config.yaml
n_layer: 13
d_model: 448
n_head: 7
n_kv_head: 7
head_dim: 64
d_mlp: 2688
vocab_size: 2048
activation: "silu"
norm: "rmsnorm"
norm_place: "pre"
norm_eps: 1e-06
positions: "rope"
rope_base: 88500.0
rope_fraction: 0.25
qk_norm: true
attn_scale: 0.125
bias: "none"
tie_embeddings: false
parallel_block: false
extras: ["capped logits"]
init: "uniform"
init_std_qkv: 0.0156
init_std_o: 0.0
init_std_up: 0.0156
init_std_down: 0.0
optimizer: "muon"
lr: 0.00225
beta1: 0.93
weight_decay: 0.055
lr_head: 0.00732
warmup_steps: 0
schedule: "cos"
final_lr_fraction: 0.0
batch_tokens: 65536
seq_len: 2048
doc_mask: false
train_tokens: 519100000
steps: 7921
dataset: "wikipedia_en"
Each number is 500 + 50 x the weight over its row's rms, rounded and kept within 0 to 999. Layers, rows and columns count from 0. Numbers have three digits each. The size before them is the row's rms in percent of the matrix's.

# layer 8 MLP down, 448x2688, rms 0.108, rows 304-320, columns 1008-1175
101:450512465455443459427402463470468495571488564434547509602519495474527528511415529469474460455512547463510491538444471430471501337448593531499417510482538448560545450386592529467533490509539374451539530552543404460445503507443527507544528451471498547499466501502522527545546534484480556513536523549411531535529499548482498574529470564523411470385487403482554620555443558475472484462524544538559469591479552553543430478586551545479546559431622458453523467547578455453456591585447561549593464468433507484586
099:420450554520618500497575449588577436508607434475533465475563483389523516485589495500484583503435458544552525495480551559562432452452500552487521553529502467562522541453501540580530495486498551569485517469474430601487448550461474528473599408501453447380462402456486487552560567471583490542496464491549550401507421564486443503484524454416507483371512537483514508501518473469484450545485507502522582550567567547399518489434525519567544507557474477514583425570560443482507569492653494485468480484521499512595
100:412456580533568588525522398499473410419430551548520412581546525478490526452461452430500519568444591434535434503424491456452452586576444428539498503414522472503438573530477408428418492529553523409406530560549537451450407489484543523442493484496448524589539431533507466409520448444455596427483595477522460458487457538510529426438517590549485568479463533438403443460549465477538509446505539514444470425516533407538428606537552492517520482550527524544558485432585505485452553483406535472511532455488508469569
102:421550452423465521553545493498480508565579440525567473350477535530511483501461444399453452476496524501511443431507507524464552483534461538568477529456488486461466494527474491519507425546468456465516564493571528517458524508462418522450502529401479503460514496526582544526469433520453555456542525581490534538494444526502488507564426525451450505496455509450573588389493602484464509515380455512423412506471522408491425562531504506505524470326452501471479545474500495506613528476466469480451481386495463478518
096:490542469490591439463526482496465505525485443448504556398530489538473511476535402440518502504504544529432423514491437528466446592439567507453437566536488490495517533431462536522585524504589499414499401461553464453501447454506506508470519546475631461531490435601512490390471511505539516450483447463451506504435519444599523437525521547503498499450481539501471530517572454575565482509507522363531454549507412578491428497436650436537511448409517493492527549542549509468421547428524468562443521497513591443417
100:581593521467465585486491494463468543614532495536422580455550542530430500511539557579514555430606562542520618387500534414492464635540571496411405485455543496533459541555445501543484513462489441458547499494496484581441623554707578480526492402446501513554527635503437538444496549534536409481541555546467507549529474522547486498572524566557492468597434538508536455493523481559504490402478505502526596513489431490508581487502496468524575481443487488516500436533429511602578515518513448598417428513504435500548
099:516503501574467484438513539540532570448565404503496551564535500576487550467568480405482527510565468530488505524438472417455457457529573546519430477527483535563504462499416432504478456470544468478515480515502507583575466463495460479509498544551549522454482490521481484505538520525435587491467496543502552451429576416445424465545493487646560543523489517449548433583493528449496620533601450470547615514539480483539388585433521473556463486474428475545482586475507579482509562432480508512553491482543538539493
098:505509514507420565506494566484482412599513418411514497459582539503480539512471512388450461471556505534422518477469485542530493540518467521457531427488416522477484516473488422554485555541557434535498535483566432518499454508527504460497495535447485461499534489506508498555531479551499415412487417542518513604583543560456583570472457506530440536524612488501627489521388511546429505462470533564489598414450619522496524436539514513533437495487444397508571584505416593571527506422420514493509520540476484501484
100:589486496496416461516542527548531526541425530481517457380527517478514475490511467521487507486569476534537516539477523406532417493492471423520553573646446436496468502455495416472538536545505394468528446520495547528495532589436513481469556511522481407480506488441419504503431494502528491476426494461465497564488450539438443486517464532466395417499554531458561404380518524543494531462483432445517449472515577504537406495485452538489509488440453522538576429491482550485469565486555522497461533568558501542448
100:508486427492482438456423543444517523451430527522537534459481586573567464503502548514527495462437513500552531586569517471484563447471515485487529456568490561466458492573565554551570578549486487486542623474572541541483280490568534503490599580586431502500486502516539457507519456503515404519543415533508531464487556514406552497518520471543542497557530502465429542517528535579494497522602556441446531561572410499492511433487506483561423446538504579403588552467529582457508544536473473451488489468459502555444
101:556522499459472511475459446584518489481459519576443410570558499488525458525504539552488531423548477486480484486525449511505600559463511511456484466490478529581493484513520511507536499466495460473563469486443544581450500441493514627524570392499461498523486434535546570520472463541545459429518573441525478484511541500418509550531437500546540509547531514501435451470532437396437583546410520515572474576550513534634458486503512411504378453514548442524549552451567356455481434504594540631505417575537518440524
098:537637467506473492463494466469475566506462532462518539446477500525420427471476522546458513508549582471369520534563416461478478492459486498453600533455466594544430497477655531508600611517482466469484552534594432484509523482410575469410478446525464568487432547442381526564504631523502442446474456512419495465568542609430496490523484428478529525432535479497469507537586575555493519665446534513614460535526536583445482411568426568477511471572543401484472546477455569542522507554457487544423542448507444552454
100:477516460492582457533595496557538466479439487472535568427496530569474646619507503437517428559415535455528487522537556508526492516523512438442440401414547471489517499476519391462480440450485551556486526484572526440509405443498508438478518521499546560404452512480484431525402543444405447515542526548509541553466515508519594675556502500521547579478525543507507484559533420464507519420485491443481369471552527501551499554596493486524416481511428481494550603544456519505439568561519540511489499406489455471467
099:428476506354545464573510428567449562523383402546524478498459527423473505499598441523546460526502563330432495423521423477504494402523485577465590511506608498464572458476503514468519481552611503491546565495566578579552433448448576516483496461455462537436524485529493482458428493422487489521520490499477544510501514490498481497478495483504501467577473512493535510510555579555545551484541502522466428486465417537451498595474463509506535536504468489481508508470529517472592503563515481451574459445552468483477
101:521456468474640512471487481382496448531516562600585483365405455471540413571488455567476529447444505496503439573525453452505438559609545415531540517571459621488480529532514549502493491535557400461493496460513501601519541516524525618513515491495508500557521446543451502474449525527504482484458381524546446535417503451543503532501533484481507456479536502508610552397553469624471491447545516509577464418522452526484489484494623441562558550514487511442498419615461519466590533481585595557528485496520504478473
101:454508501527516486552491390544544506436468537474469612522478483479539483564573502513523478424515562534473519412454470467528492519418499549549482474425473483448592509496441406412478497501488502567566497494559514577531489549539477521423500496437525445590543585549409499530467510543466515503495525514511566526441465411473561490502540476433534486473468473431462507452594499516491441500461518529456437414575462607464499440510525412476417508459551506588419488493469478523506495443480389448597411473452486401481
099:524432396530603553433480448507459440450483565561533538549544477452507554463494595527480460442484455446561495494389571455580571428529512529566619435545583533537447414446420412524471480472605486501478502517411477571504388494472484639528504578553537577440498506435471482528456544462386532439524485528477473458456451423521572530500476494533538552506554535450549569512550462307429473617550524502512471551472425512591506559508493473499433455476465588429506604476500525513484453523511496499577501388392510532454